{
  "num_key_value_heads": 2,
  "vocab_size": 2048,
  "hidden_act": "gelu",
  "bias": "all",
  "max_grad_norm": 2.0
}
Each number is 500 + 40 x the weight over its row's rms, rounded and kept within 0 to 999. Layers, rows and columns count from 0. Numbers have three digits each. The size before them is the row's rms in percent of the matrix's.

# q: layer 4 attention query, 192x192, rms 0.0492, rows 151-186, columns 0-191
# k: layer 4 attention key, 192x192, rms 0.0485, rows 151-186, columns 0-191
q151 087:487462489487471510527488546539608558536514510533425533482485506495464533494522570465496479542521401469535487538541498431510536506516559498472511483495487467504564488424541564482443529493493484527490480520415491483411457546525512507627542518410510484544495480532546435484494546525564583519520517486490482504499512473503400591504569441481476519496519512484549523608527483508456539524544478483449474496552441530559532485427507493536530492424435458488472455494481540430473499512522546509476467479479413483460462480469507547494462483565454520449507540501521559503492549485468551475
k151 084:431542518498410510507536471415467448583488542474553507542524456520480474548487559496559475540453514462539499528500470512503529578567541485501557546484441483500445461492516526516480395500399479535431492518513480556569470549507458460452484516490494547523440528478465528563520532481525525516539526530540527408439473466471552474550523506520597581527476471542501456517484544466498497472491572523433523495438519524445442522504483522507538517439380447490468498501496507512509449505453526537472464520497427454482444524520504479469534495467533528516446566486514480521477517537398525484
q152 089:419474479516456542489566462575507475505477459442596475440585505522487462437540563529456561502474507573559439472501497529489538485465514555539504476551499447451500444462513432420514497517520499564476526485607482476494539486550595502563497474559512530484562509517607514508491380504509551554453483522505489474505468491451458472518510443446533453519488562625537483494476504450534499507517508480455468515479559507417491475538518485487473511452506515519498519534498540517501478530485443536517529478531461493472514467489514510430470479497516425452487477494445496436478575498453501506
k152 091:476472471541531510519522516561513553487472511537522467479484522552470436527565536452505486528513485520493444513447487489553520508460578489568564515500479480473606571515504514440481568461516448520502546535500537541460586508527408504440529470526467509494466509548481525526485432473488430466518472588475493535487493538541431502516465495548480554390481471473458519476530513476379418461561459511399476568460467464503519499463462550520512491498418502527472559499480518445470517517500577473503449507545498519447504520503570470398543503517536523529555547552546502512478478515508466511
q153 100:473474517416419525507501465529537527590491452523499470579473495503499528433492520411436591481548496568545480551471498510470498449440579533529544480468520401522498452611493508524513487505512492505558509560522494533455575476547489486523454429561425519449492468570525534508545456475493489468429528541478425550476561474495515479457489495476538513520458535476514501495502457463468492515490549528406448544520460497547533491436528495453483517522446428525513473481527513482542450473574550515456460549481480492520558477506434551490494462522478516517502487504510541494607511527561524538
k153 095:463561465486500520556563511586470466479512484492534504530555489533510535498481503452527564527542460466499509431460520629554519600505516529450486508530491507448434451511487464469469449493506494565506535561497539513487559453563429530524518512548569536457499527488522528510472503481466576460513530498489499577533526438488554465582547468456493573495440548460444490440533518535472500521480515495500459462511501502405526534498455546481464511559482546474431572490503474410498517482556496481484487505542521491478420498501452570481478444489487510516453529507420383512492506547569477492
q154 096:456487498520507475522505469520591535491489548542533516486504519487475477466506594537469555569508493559460523483499543536548540434457514545513488490548496482426562448439516446481489487512480508496490517486520512538469477521466445469571491475459503518455522516535486502511589505482452566510457495536458511504477536451489534504477435436477512499493518582589494501462518534488462461574525392533559477508455625473527565473415516454510495508449527513486419535436512485454549568483473519420475532506427464524520501541477549533437493486487513514480463533481502461469603543525601439521
k154 097:534547496493501555487546462566498550533405531532488541497528476512465532463502550491535485521591524479492522501466527607534462584513546497509592517471561549548484472476466512458500456458456526560493529538581553583549447497469433508521556459479488496504534510496411589585513438456453476509449550533437529470517471458477521465442498482528504508474508443510508496448481494456450476542541497523487570488496540453448500531435486519615502482529470494409481486465435490502414478457547563519531481542488493517495483494507483455500483470509565482509531506570505426512465488505512505437
q155 095:499524567554486516492470544456476464536488569548559492442546479508459488512521482491497473442513525474513503534504459556552510478562500496505513506439498541580513493525542477492492492485456554465460518419531539517492499446463503496451493500544522500481491525515445476504444522479406412444522520517411531472475544447523563451463506584595399451488514525466570466496435540560526565492449416488445499481539460486590507521526512552496446522461491543481498475415455478469522489510535440448513455572483450457533519504498490436529554473521514515525508546460467439569525463512531509598
k155 094:489512549488545497532556547558467484488454559544508467560471477426493477428447463628495503501532570506467553581437486497532537472351467558521528499501480502527493485468439498516543527527514440499468534477439527451551385454485480469524493500490516490507465489487494481473564519496506535492467560412530493521514510490535556540473462516471466461543517498509511544528497457554518553503480408505481500486553505492514498467509525445539467559458480498476438440496556476525511475543510428398540513463459467492531433488507508521537467560523433457473548470511402561490518521506524539463
q156 094:475493508433496456464436502468489467464472464481504512444590534405501559494415512495431546516474457510474415532508495449482439469529498551458532493473501504483530430535452505533481454534529525534480404486508533556470460482525542511464589599516548444533489491499531464440516457546576575517545500501614556448507461534508422512510487478517487540494528503489452601469486414499493524481433550496469502491486465483453513455489540483440531558404518493468535450516519524548448514501497435571494470471445447524490461520500492481498438509532509569507470483486513529533469532493465468471
k156 089:515449484469471516487480534433498464558503526470493483510519517569548488529569550514498494541493503503512495546535534479480521508517515587465483492540499428429433593510548447458501502492433536503464472473573492528569422473470504438528504473465512454567458503529528430485545485472495549519446443549497518436501463499512512464628539447476606513483478460517505508539468516504430492487488544466508468498513545491511489564440451468437503490442458569483527508506442545494456444504530471437596465490545546476441573536516515455501490479510566437467445578547542511431531484535456504515
q157 095:441487544479511487533501596460504480489519466524523525504554503458397499390509533500511573497569514479582550424462516530525494494487514495542535477447500511476477476503478496417515493519495567494420436443476526517509530495457525460508538534475542470486483437488484391494482513489516479466524582468510507414471467573503489453551499499521493526523499501503539485514529486517485525439471575518474531524509467477627543494513516533480543606451516524523502487486537519496540517498509426496438449519393479458539469489495460502595513510558448542515418425483481528448526550511497433486
k157 095:529439489431600512540504596486372462532533541533487511501460494459519474522531523486506560505494521500477499499507514425515512522438505467486469505507508485452440522457497461494465464447496520448429497484500538541542414495514528465499501493518545545536537572436527455378530490451502537486517527520485556520490523470529503427596493485518553502521526491546565490548483500518437506547484417446493482518543506493457512551502489428355501546440606476523432496528537563525462485462499465450516440497494570524535503539518483527530491475517509485507544567526478542517472482508488471546
q158 086:470501508518429508521520464519470488517528479441445469542457431562526492499538519507564517455483480469550471498476512504523498487435530472488481492525512472455429505475421555492563572510505482559499491493484391480516462489538522539473505495505474500534485485518585506455482533572567478502467489477590487476504522519502506537475489446498544381555515448529460515546526517484520472430527473509480444505503488534457531435452509495500512509522437480536486487504463434492548496543565545515508494440626511482453536474455424556425472507515485419516539509606496555395562504471402483495
k158 092:440535467472518471465475510411570488510537505545514522447531473523522534546481528423523510443463508508482520448493459504471504470521523395459423485516482468501598458438545484465460563418460526441524469493493452457470595544559499539491503455536541569506492500494482485455499427481421438473555525500504565519504534501518505550536493509480528513467501554490448483521457494448517558567539582420440469505545486507551514564516513576563499501559560504533518524519494514431541547494495544491441443532518504483461456488481519545492550523472528505459487517424506375533526511529510470472
q159 085:538514496435501470499496457484429525573517533473493557547530536474502489477502505558448548536520501546499453543478490493496521459463453543492551552476497415512482459456487464485522490441522475575471419508544468545538479533484484516569525529459473421531455555470454444495553530506521535545464460491501505489506524621432514528450488521386475440521523502497495605449529469478424475511486482499530496482487571443470531493457578574466504539468511567507447488539477522533491513527469490570475483521420546535543473519439478595514493555513468561493469445529459532395479469495499492479
k159 084:494506497463547475512498513532493533481520460444545504434480515529514543458503514500560461492504434431437531477559525474467475536490443460509491487524495574476498561495459487480465428499460530493444432478534538596521502495506498504588536445476525530530527481558504506535494472462459596500495455526480511463456482541518518464540504421519538520492491500433483449532448512467488540484543535469468458438544474489516532584449517564526442461574539554551511491520480570446412548472533587441467405471537551494509533475510412492504601451509490524522502526551563449513485541563504502420
q160 084:509475483448507492552452441436465523550433546411528510544520462507459451464515482498513588515532541567418505432472526463456576476460460555540476498447534503533457527524484520571528561499526464542508503445494455480535534428505434455484466539516432541501541564546438543505541512553525487464474467460446440553532534520514529492425443466546517478517566572457487505511510483404565490499505455490499581534456543565523520433486513438520479448440471547514510508499511484520538487520547470532576463464469555489495536509502533549420529536528496491570510468559494500495509527456469534544
k160 085:520506430441488516523439489525541520539526483558451535397517451510508520503463545561499497498460482503508496386474505537512535492541527426455517515572522442552492474502473463487520456485447558537520512474486578548455529457518557506563512426414525468473514450512571470514459466517498514440530504512414536480511553466518530468473566493427516470478527439447490478480522474540443594448458501499453549504547464454523534544467491545497491458517523530543550435460487479440449539417498570487533513547475494491495510455570479489582457511529524525516490531522477431554572525476551461451
q161 086:439535522408513517512489411470521543476469532433495478470478531450562523489512551456520568498478477512495530449482530499556481483527430519462523456507433449459439483557533490445512473573473547407517492542557570492522499540453574426499503492514545530480456441480497516505513505546511512489471508539531542496458469637481544405534578516436527499534551469614510458438454479515448524512596546515529516476454456511522521554528492512447519513498589453431505512514502505466471519523450497509499546493474470525507521463493537434530504487485521487514483524431495478527484521490590444508
k161 088:514485481421567540495469521566481541522458511546512474555475512446507517516558503470474488503529462402488515515491486468513482506525487505520461462510537561491485605496491531380489501497523484440544514448469527500471469515505492529420483462605449503528564508540565529533503476475475470529477479505513527558474343446472519491506506537576529478471470465491478516498499477530525493564492540493519429547495532476504503484498402518537525518428558422489559502492449543517454464505511447504515541461577570534504504504484522573486433437525447521525539509495559574428494508436549506550
q162 085:550514586514500481504596530534523446553527508485488461512496435545453496500535465545526487468431515440518545452539482493463542570505457470482522492513471546442477487498423481541478532504467475538481551516533440462494483506471455460490552513499452483491448504545468452581455449604419495460488504530453503500576508548529469544496512480454535567506493521536531552509456556451476367441553511424456546553525476569580501498501484521502451475483516508458459475498561462460507489508482531517506516516546517549574458510496417535525462484542435497472514457529498545406525437491432494505
k162 089:508476499473444509576458505492477504462429466509499480422459481507542485500477516504461516395442515530483445493517509458476548508570504398488433503402495513490570481441504500501519465462456468553553524422478492551484485454551512505552529429493531587508530529480530499460514530530513564494507489513524560511512558531488452474528534464498480523545560495390445437564498536458579522582470558496511506463485471575463488446453541445579546503414543514455517469489500515453457512520491485496463428462489481503511461489497532481469539477520483544491534492458562460572566474505585494536
q163 081:456495464563540509454450546464466498474505473609495546507517515445508527507472487478450493501446443483510478483475477560455521559544551501485400487481538456549558483520525518517498461464543535474522488529427511523553505542478573576523481517499541403568489494505455502427525498438506531486505439462502566463450493516484538507531540570513494501397476514519442461572441471469498493447455550479475451485541522442457488520513516517467519511480551520515574531517510538495503528423564502489527524512528459475507493553516580414526484483460533598530436507538474484610511455505592491464
k163 083:473465549526500484431476507539449477461547483469469516586506540486501516519441440556536463535510517499519532520463484455463485541473466586509483471476497436515481514525454521498438518498549457492509513536487454466516418466540428507495467563507506533540451512550456451474545514503500422562546507466534426519543478466532481594485465570508484530502509485580494599522543529471583415421548499529509552534498506466440442505534518531433501524450441514519506503528530527588568487477512537483511457483535538538504568506428495502447481468511473526474486551558494593428456510527433560462
q164 085:423491476442477509471505448521477491386522546502505486537475490489574554444390534386524542533493573527510518463506520525471443504451531482499532493480517444524468490553567538482413511486488593511540443483500475480525498469493567478430495483450508563449552448460522496538505510525550489492491500508678552523488508482508489495542424499554431483514549500531514513513532523482511522527490547528475486495470481511488506459517508491512542525452510443599547459469511460505545502539457483468487490540440490501422557453516486544478495564495511475494503513511529517481577606535513504466
k164 086:500499530522545464401457533434532498583552508477460488513520481495471442549569521485517530548442484534515488495436465519585497521504507485459478471525535454459541470491470495475540526503539546507426518529523519464449455493508505430422507520568507409515471565501440580526444517515505485500465458512483584516540399458421497493515480459468594559495423489521540468504513493514499518561446490464573510518548528470405504499535472537448497440514515468483513627527414468490539528561482393491498518531540524490498460503486501492534461452474527461516484511553510485529500525527530480549
q165 086:516478480486540503549480531497562557509461476546558524512470491515408463542461523490441542495558439454466448417471573523530498487507529461474471521468523529510510561464521537474501501472491485536511486506385622528573514446523480561561548518511469520507507500545457527474516500489502541480543504474535507426526510496559540537468491449540502501462511553419521516527606517420464485480504528505488523572416523444561441539472476522610499478449510492444477539495490477419567516576519580478547465492469459500475490454511516477416488513530509544571491469495535469509498453496522445495
k165 088:531471433497507498508410468535512473592500495492403500469541422532466550519402552450490561511514540538531542455509506540489465540533483503501473539513540527551432490536524507507507469549498478491512462514549491543503473588459540445504463494423515499508461507479440420558536583473503504491499513495446509430541562474533553523478449558514465543556548464477509597484509518491494546484477469504476520468465526436535493495447487568446538497554499493409456454495554488548512434453526512527430470484466407490573463512519490488558503474446511554458544472413506516517530497537454563503
q166 097:474477502523490537551513537523529586493460493495545509456541496529434493526477563593474515523521556528450455457470508530507573452512451472511468487461477493560477446507614555467515549489530513463501417463580538501491489472481585567437522524512435614462490487492421517462493471445494532470534520572444525493469507531528614498504487536473472501470461476466487496499545470490469526502481503500474516503453471432555505520495504581483480493425520576477479479528461490507481451535510501532452485514394454504552538382508473506521478526477513565530455474442509474576549488507549482484
k166 096:505462495498535461460458484548451515485523522503450429497508467472442462462458587494529582587533481476524571499482478496566473513465541440508504493496472547522439533525504530479530541581550455486533555478392546479492468512443439467509501505469470497471481508540461565581439598467459517547510532478467510519529540485601649534488484524505447547512555431521502504497520426489500490525479406477504511484488506405472492469441461543467486512510517477489509526490608544523518520476483525454539477509486476492510503455478441471485481507494435515486491526496471581442478469533430494502
q167 086:436437556566535499550559508423546518530480496482529444432517475506496477451548483516531470493513604542508512522542475523526575509476537511555508461458446475497501429511440409501494488548476501513403536402550485464403575448524524453454507495531461487483576480501576472504551391510533549460500541511445527543477454526508527488493474487538520463563522565504553475458491484483446491467501486536487551496485523529503572393520522403498533542454488554532449486485489502540539466569476461421491510533503464525496499476518480507477533499550508483522506469456480571508516487464452504512
k167 086:513474465471528489547500525558519496557558518586499489448509459526515456486533560511446473581485576466505452520488546568553512548469577449504577484509469422463475540459508447372554484430426498543473534508449585543546530481482488540500493432505472526496516465409545473447514445484493541399468527547525523472496490471529475433565526493544500483492474514522514516484558479553454535533536415519497495501551477398482521500518500497530458488522513499499421542530471536483479513531442526520539508500451478474469462504556536496498408536534518530478467476526458468567509451479563501507
q168 091:570516491477475468438443498540446444532524487528515521569495548531564524516437533539537534544513482550497553563499468469431500527431492572476615553536468491374523429509527521466532506469519473518548444568568513522578440514527480501484475572450524517479488535489427541431513474479476536540437467515524428538474484576439496533504471493474491548488450442524392505459552457549447464462490544479565473505436538513498451460463481487503520482480447474473527506499508560540496474494438517474468486447496581555532518544472508519544522512491524524498504527558523530507500470530561503519
k168 092:568476524642449470466563435528495528429520477460537523473481549488466563440563512522500496525494480489524523487536493468507488550528406513496473510551513550535477502488477524544475452526516531480492490516568485489492523479499523537541572527478505509516581507515471570508421443521522527563518492557473508554469477441503508482521515503398511478474497455452494438464496478499473423492457568493567572493514502562499434544468484433507439481618503568486514518489409468491518468450543546555491458478542524517442576433502470586470542486471521436445520529509508499509534490535505470461
q169 090:460521470522520469516499556610524534514449481507554495483534576484490525516507522520544487493473555475483489542517513479490508489560521448563474500486514401457522483431453502484500478460488436486488573572516561551549488477442443580597498508482438502500474517566483420418523549470513498490621481555490509485499526499541425498469556466505510482434470570443469520512411480499517501512505486466474461544502477454466512539487494513490505478611505527502523544536488515426510490501501470548561444493433548469544499486408527503489541450485486590470463506463502442428510514494570516534
k169 090:499501401503439518528563501525472552464426514485550564531592544506512487487509464532512491500552500505528489554511493468478474516537490502511500514498511480577446518520503492521453499545525526523555430512564464483543481489480469590468578530483466494540471488578538542570513507478558470460552511508626506462474489511504465467425480461590530505471571448456460525511476469518486430533480488459435539503515457465458469440478502513460465511535553552467537447518567501440502479468553631479412416549465530546507495516468462493545523462473497540499471511471508516559498509534442555460
q170 090:521501491387464514524457545482505545490535539519507461529484483529399488542505512473493463473535490450519516449515507488526511488498523536424567545483528477517462578493510510452511531485523507504560462578433535538561398509480437437495527521505432522519460495560568509460426524532468517417443527476566354483531477501479450473474512518526517457489517481530513482520534482490488540490533455517499483490431443557572478400474518517503543455589493410442476538526467500471488570513556506497489507472553434501518500463522448563476551503528471458522476523554480576511474476490534512529
k170 089:521592475426471433525490471453525476514477511526457568554507436515494580497438507456525532514451411544526567467525513512487502510495464463456499503541493493497493486465460507534453458434469470424441476511480513506547487546474492474527423452519554466487563495562546463515486551526481463453566518550542522539453533462499531509485447552433549483494474518483440496496433455540560521479450511475508511488545526553561496538466476488491557534481491496465469507482393509469531509481470550554487446503479469455521458514504502601533574488476501504497479520356464490491584573498517519597
q171 079:451464413522488491498552519537517438466492490481455512530462548491451484532567555537508566426564459479554417467471537560544479465510429456481470499503512522523470549510544550479479509513565536480566458548515514442562522502491563581531473490454566505553553425505523482501459558463496480526500484563503513460461531539458561450532520518397456503512443458519445546539501505545512447477480531533434474484463554428532492586538513521579507539458508543534579482463523578431498501510469524450454535497429479455476591474532460518506517491480529500488525493476497506459516510538526434532
k171 078:487448532488606540411437500490418526480523458455540443549452546440436425549554498494553559548522486492496490487429495471459466528414492479513457484512469579513505487480492563466433546530560447388468539480503554440485525532500545465495481574531507477471474562508475598457431468482477517602500526513497535539480501529514479559501444532548490526495475474592503504485529518474510491497561493469483538496493475488525519507500459530442539488452542497479494566477605472585505521486467477564466507495530525530525470494482476543468548465456479554514520486489553542456470528500442494467
q172 091:491481433446481487496521504495448410493484457500498524540442517498507537511457479605487555487504473463536450527487535439506449508496461476468407497471525547574473528642518516528504542453509515510570471526425409487548554458520491566515496461534456454520475501501468565479484553535529503524540512510597521484543534473562472488517522569460490528515512580438485521487499475490556462531503551485403501516585444445541463528522481569539500494490457445601594525484499541446499418512538555547531526497524536504559551494520483522498464471479499430481505490516512487509499528503495517507
k172 084:413512512420479514485416522501450455475488526457522466503489538500503493551463450513493536545509469522541410479491488507493482445489462540483461447533492515469524380567528548473465505578533541502535428482509521477425502490471531429533498530473627439513463494495533475466502519492458511569520468467517499543518537501506456465525504442511522578480486551536497501526592512473495540417475586444520480504483503529475503488461498525417452480438527490556485483487624457577544531501479469490452530486537461548488494492491488529524584498500442557524510480466527436485557529488457459575
q173 089:489516532505466508511494454499500585476538569526465488450539542537600506478521555566502487496485499505463518490510550523491498479416514508495510540522487418487495494513472481483480496486463529530465492496467427502521513511510472484464476452558493482454499499429548484511570507469544561528455491522489491485512406519423577550475492479463487466541495456482535522555536484524500561508496465513516398440577473533441611365554546430491443589468539420549424475549500478589485481529500504464485530492533516484420422480508489480463507523467481515497470579548455544520533481466530473517
k173 093:535580504459505486484499440477520532535551475468508487486505452493443570536528484456425474519514446454496508475493509583530498530483568491493639485513530531505556552429508498474503477454538511506534528502473489524585523507498460540499507454550460558490420505516439510461531414507449442447492510593505582508486442488558539508569545480511468475497513516505533543528465493447464551525595510492506450472538517475473419575455507553472497518612522470562511529515385492494515504490443423483540479534478521483534538489499496521497473535511538441543494508562487457486487472448542461449
q174 094:556522553551529504499499467505440431542513452538499485478434488527532494491511534419476518548498425519581447515503547472481448497509507474524485537486513494555510437441539485459538465525503525500589459488468456567491508541511470535522501486469489476548497505463479516485430519473454527505490488459593521489533465458426534517457383534525487452531557484571536529334565477547523524597478473507487564496498592437376504554484515497473562479552508551556527495486477497517476500520493499536501449477487470526482507535497572470536510518514536497506489461458444465555482457498500459516
k174 094:477483490520547483524478607470609473494530510483487480495492536495432578514481486485525490517576498519478472446484496529468465502457430537501530470522507570521517513524506537460496542515506501566415518500589538477524521451489558440433500508487563511530551476553525460479515479536473471440486480499374456500510512527426565521493421461487535428545420558545482520510510523547471468390485530534512529471503517476534492505550511598541493551482505518421466494513500510485539456567527439513456449532580539494499537490521474388534541499503459476500509443489541542443492473509454471539
q175 091:522532503456467511531487565521495456478487561503584543548565537510487518487474510503506530459439542481510471435512487487501547480532531487556453494482500449528460443548516552496530535421525486587554489498432504502539575495504514497507545572490433488501484499513426470550576483439527494516568511558449485462545490485532469528511520525525524480476475527499426518461471484514525383523506527487516589552362442499500485501470516602475482489491542577468520509565589459474449460487476422520541447525421542475546490522505457477518526465516477548505479406495486502425513478529473486511
k175 089:492435404497520519502511532487416554529493514517474480436460486512546445457492457564480588506465445535515512486541516480505541483554471494498474538491528567459511507534471471525447500527533488530485486476508506519523428501498424526526569495449527484490540444544539495453470535427516520485514504504553542528493493540496504452475536419414498510486494431432450487524552449488494536539466467499487539493507501538510446475475482486400468468424595541483546553529587554434501503411553562484469475497481562531586521456531446430583526465498509529492494491486549482551482471572528586538
q176 090:516464500610532518515533531517499477478550411522510536512565486479520523461494473460500526471513497450492492515474527565476506495501592486550467525543488515454476498544394516492537526505583449523426584481555479452502509504513473518545517533463479502508509556492404456506427420493489433494512505539394526566502500442571507518563433505525484487504450544444536532520533433497502396463504484455493498544489455482511508489499453576535443546574463565498553493528465489463533522499551446524566471486528554456555519533502441456470517508509524534464498563523472463455416527517464519535
k176 092:478473435583504532544464551543508505450558508520542498493513537499580471501563489546445460491525561507413509553490473397504461456559516462481507505491489489550508469500546531521474541460501507481497480474531469552478550443513535524524509558429516520434433573460469432444550501470609488506527537474530483465504583593565414482486477465498450553523617521485484544470534508575524523489484458498484460486454446505463509451410520434486489517513496533539490481513554447487481470498557550471507541479439579481463547510524471519493494544447463521469549468476463463560473466519501509501
q177 085:488530465473491487485469512558454456495481445438574494540485512487423472534484464551495492451550491510474479491498551486503483471472480560505504477527499633419497548566470471479556514515529481504505464481534565492653511416474516492449509521490482490556516565512501568487512491531516486522533469487528453492470501476519565446527556437514489479455525569508511475534536443483536497442518555515468479523455518458502470513520440484518479491451426510436572491518498526492491475559450382488483528512533493552481539497476487584493493492511588519496464494608504510484404544464415526552
k177 088:533457544514517511510458483584545544471475492475436473502492547524521498483466596482514519475450469571501446474468499447543480475496519468546438519587476480497491532506451499470449504501529505485487479541491486483436565538447525594602481513463512473475502485550491407468505492438549487563545482514449457461512509576597459515483498523491468499385479439414519510600488498512452492506457533476491537467525532506542579510454495436472508485450546497561445512504499496537442460527537540514557482499532479533499495438503573587534505531509580498480524473460484512513560561517431538544
q178 096:490553575539476517473486475500505481567508503471469488494573474546554497445521473521465466481447542507508488536464431476490490575481530464498501520465529485581508509483467527522488491452459496480457544473509506606536513425477401527475509417605510510485438516537522521533526536486457412494515501518468427486521546510480540431477478533466471466486517515437517529547425509468583541470461441488479419478654510513475471492534485396478535505553508480527432514476553419493525487474525512600449508521533535513518476528522513501566542493505427475489468508475521496545535450483501526537
k178 095:491553521452432475504597477474489527469499484517485496489515468527480541502404443482517449482494507474516526536433497503468505565371499542473439502495480487547539493434433432631525478572558502528507479455479448495479526417509449493490529524599523577570444524532560455485467493588464484465536511408508457509511520481561500501489510454495483474491534557431481477540487451506509565522547506514483506497540475547508494510555551449467473527549536531503459400506511533467503517581513446444531530491457479528512456504470544499466477487545465480517478464481443509514458487486563452455
q179 072:451479511464495521455441520568477482406482498524497474508534498496490528528445535523481392512445533554417478514479466449456469506581523449482478515549489451506462572513521547477472456523523503488611516488486568518480478492472505529471476450482518464507429514485532516506440486449483520474554493532588516429506555479452517482557456559578469518498510484449486498632460456547541542578450553543511514512539415498499470503547525557519492517536577446491544536522555496478498490457540518498497456519560442528454475546507575428517450475462506467491450549504530516491509486489519539413
k179 075:491542510517472500488507510451546419446457501515460491507499506464515524537502468496481497567478431525572509539482506444469446472510544577503514526495495458498500510483477504576507515576528468522488486495447453448504381546491516419431505529533521457552511512581502558510523601513523451478522499468543502510501471574486438609467427530485519477509516594526541572534537502446468451460492458462560552466485565523487484480518523485402496508491424456487570541529468509524588457483517480506492510561496556525513430504437556481494511486450524460520498493545481502395501448480456510542
q180 090:498500485564501542526414534544537545534477513529541525476458472490552497487575493487442535430489533500494485463551523559538510510565544463479531470490463457492562467535556534510523470546481470523563439502432526477525488491525537506550539488520533492502465534541500472569604532490517564501513502522448559399490497475461516531590513489466568525500420581568430446502461429510434467546519548453465544529412467479503448551524510509510507493463569521464495559510581539500510471503539468458510512502483462503495472509501485379424512457504488566530475507495482487504618514481515531490
k180 087:487438500498542567474482490573454529472496547517501500539500453485491547508388496501485442529514527500500569532496495528485552508541567547495472487462561471528440563461475484477462521540578420539518533563480553466519491530509420525477507539474536550514494458550478477490573564435448486493530539469545535529526508548541444536466531528528445575489461512493484522517490511462471465502514417514516474517407527499563380490532444516482547501485485471400517606516520574514536484471496442486437441515517446528459491499485522503443480462498533570456544495542535507472455469482453575460
q181 083:516549561503560473547496442451481450497504432464569483433498477464544499441497517467490548472386517452458450549521494481511442556499483450487523434508495496534545437562503438542494492504483524513506532464517505579541592487531477503465595478551505509507467521511446519511533450578502469438529521520528554507514502439574429481481466470489511503521521633537532508350486467488498438493510480495481551540468482520502506474468452415493508481501498495439524461510599433477498472548428449539540498516517527570459469503496501510487511524510490522477458473514508453542510528510443457524
k181 087:483414478481420498523464475552527551545482530517503516480584509503532526481509541535433477497483532513453416543510471547546528527498505514472495458501539493497576527519524476431549508509522514573579470482586488539541493434491479460487516472541561515576487473499562356476552520462491501438470438469474537522554486492472458462518513435534491467464490444389464439584539527547442576542458544513483491504497465508496535454488498447570472504421559512430499524525461539442478441545513463444516506506539536511489519481530570474495459497528513503429523477487513523549508485460544492544
q182 087:516484499506531476488518456445504490539510435469499439453442529503546480473534530504530575453521506432506448464480523479504445451432486490462593530462503563487532483526489453444493493547462482442488512491547589517594477479464459465527480460513507547527466519559471601509448530575497452493453524509554453583469514479501513437478440509460455464555544604508600544387486547553472518442523493503418475528501490470526497512524515493520514487539429518423543445456479498435516535551439503526497521486533491520537514456504505548541561527486502541486531504471433429471451523494524482534
k182 090:521559519474504508539481539602558509546470502498540535510524515438517510524493532490511470443530541545462461504477516507591460547452396520504474454512519518568556506458530521474523465490474503447482461473540548548500589488442555536512444481497543508435480535516588446467530463472531526501491495536440513506506512461484470467500483476546496445486511493475474390538471464600453541523459530493508483515506499509541550491467423473599484487490545507445459448498592445482452440557483490480455491470558569475493480493538505569560500562519481488541559468430482528517576513450564456554
q183 091:481455474429505567567477517486564509533449472520434482555491480511465524487512550377431553463518494474557497468473528519471519496511439454465507513525522426543484573516496564517463491479480492516552498578494496486540528493464454515475554507501455519473451451552498515524442554539441493421481542464512478372520520574518455514491493446459544478435454537467485512574494500525466531528496532443400492525492392477565520556508503540497551522563607485454503476489539516454540508464582594493498509467448476456491485461505524491532468483525504511534494485459534516477544502536531461502
k183 091:443519454461513506501437454467404429553515444488505525589541485454450557544455504439508542434536507460513500455509505520453544520511490504466419533540517457466469470464534525539540496499532459523510515525445477455480418528605489436480527501558514517517498583493540483465515585490473522496535533518479554515482502454494555516470490522527505521508506514549473536484506509500511512523497469408504509525484461529448493474478461521343563552540524479386589489447538543473590512481501514511483400499515497462520441523508489479513518425488482543541491518470586545496507448505513481482
q184 088:487499519436493493491495452504434524530489506456455472474495480498559547504485525543470543475513457486476500554455514454462469528429463553523537529551480550455548443570511427534435487482456477547493478528532445535531589476495493493483487484537567487498487545516504553518518522493512515568508518529501469529510476470456527508490504489439432502549539468466538476516491474567472519472477462497480484503588495509443529534544512443561434496409452435617511482468556517483461454524459475436530572530545525554462522454486558601513515521473538467442474483628536448505466497479373468498
k184 088:462569594540422474529458496563541543540540494487511456474546552518492514500537483565446465468488528546494414483467508504555493488463509583558516476508489559435534482500467547449529444475580554526495450468450494447505538487487513587506489446575505538485465440459460450501430433521514503551497516485410533473512461446538475512517621466500462514477468468431526469507539558363443518469562556491506525508551481486503560505478492487500512493490499480571483479481479455512478472555502417519510489530592484530511511476519517545506516538514540501530543476536425497497490515488486454453
q185 089:498503485426499465489456498592510497457533465548495472483554531487465600433488605434454553476522535512486483499505535519500428483471458496501428507525522441460451495485557520407475496477471490473556447565484466529549510569507525500491483497472458597505503458508471485571408522512502503489513534543534481488473474446489429479492441486504468438516490493435512518544524487558473413488503512486556501555443396449548530470496543582579469517461564476402512442515476517505473577535490483495548500467476490506468485537514549527532462495513589492459505522547473442460488556498524518476
k185 085:480554508572470527528442506483544514589481478429467484508486526465453490566572518518493457524520459469480505515496451440579523491534476555427535509522512553480531513539561588526476485465536561453466510530513445530547413504531527522523504533508482466513473520495424479537483551479533477480521519538480520493446471547558546508486387463462496505484480492517507486489570496556439549519480510438514488516473523460459520438439452505476520481425576469518528583523481478469530387510536557462477438507593574515558475466450488540389533475493507472509546520479524549491480465483461504565
q186 083:498481476516510509508513452516566565478462523457523458537505574535517495492500606440498534516536520561466509493461474526471533474539506492487530567527511420470483517498543574458414520506559473519465517518549553473443556446517513501467438510400520590492559481493531551448476422488498395431491534491491445563429453435516473501508434465499493459531529543391469500498504495444499512487489469489490443490449511440515480496484437515543547459535470531504445555489497507456535545534520563525511464487513551461446567468525529399453519519480500467531541542468596489476475517523531523505
k186 085:535504410543484543452485461477588530505542462556519478497562497489476503484595524507482485505537494461518577528495508509463441563530432515506536560516458485557516495486557539582508517523497524451516535500536449532519564544519537464439458545444479467490463579501492564571471484509549524494449518465507486460476477480501487499478516517496444533507543510545465477414502457534482519506509338471482493527518425507463486476527414477532462486556453527469558446481456485471513540499479584561450604534456498470496462513512492524551438495478505439506476513490418446546469497490529442451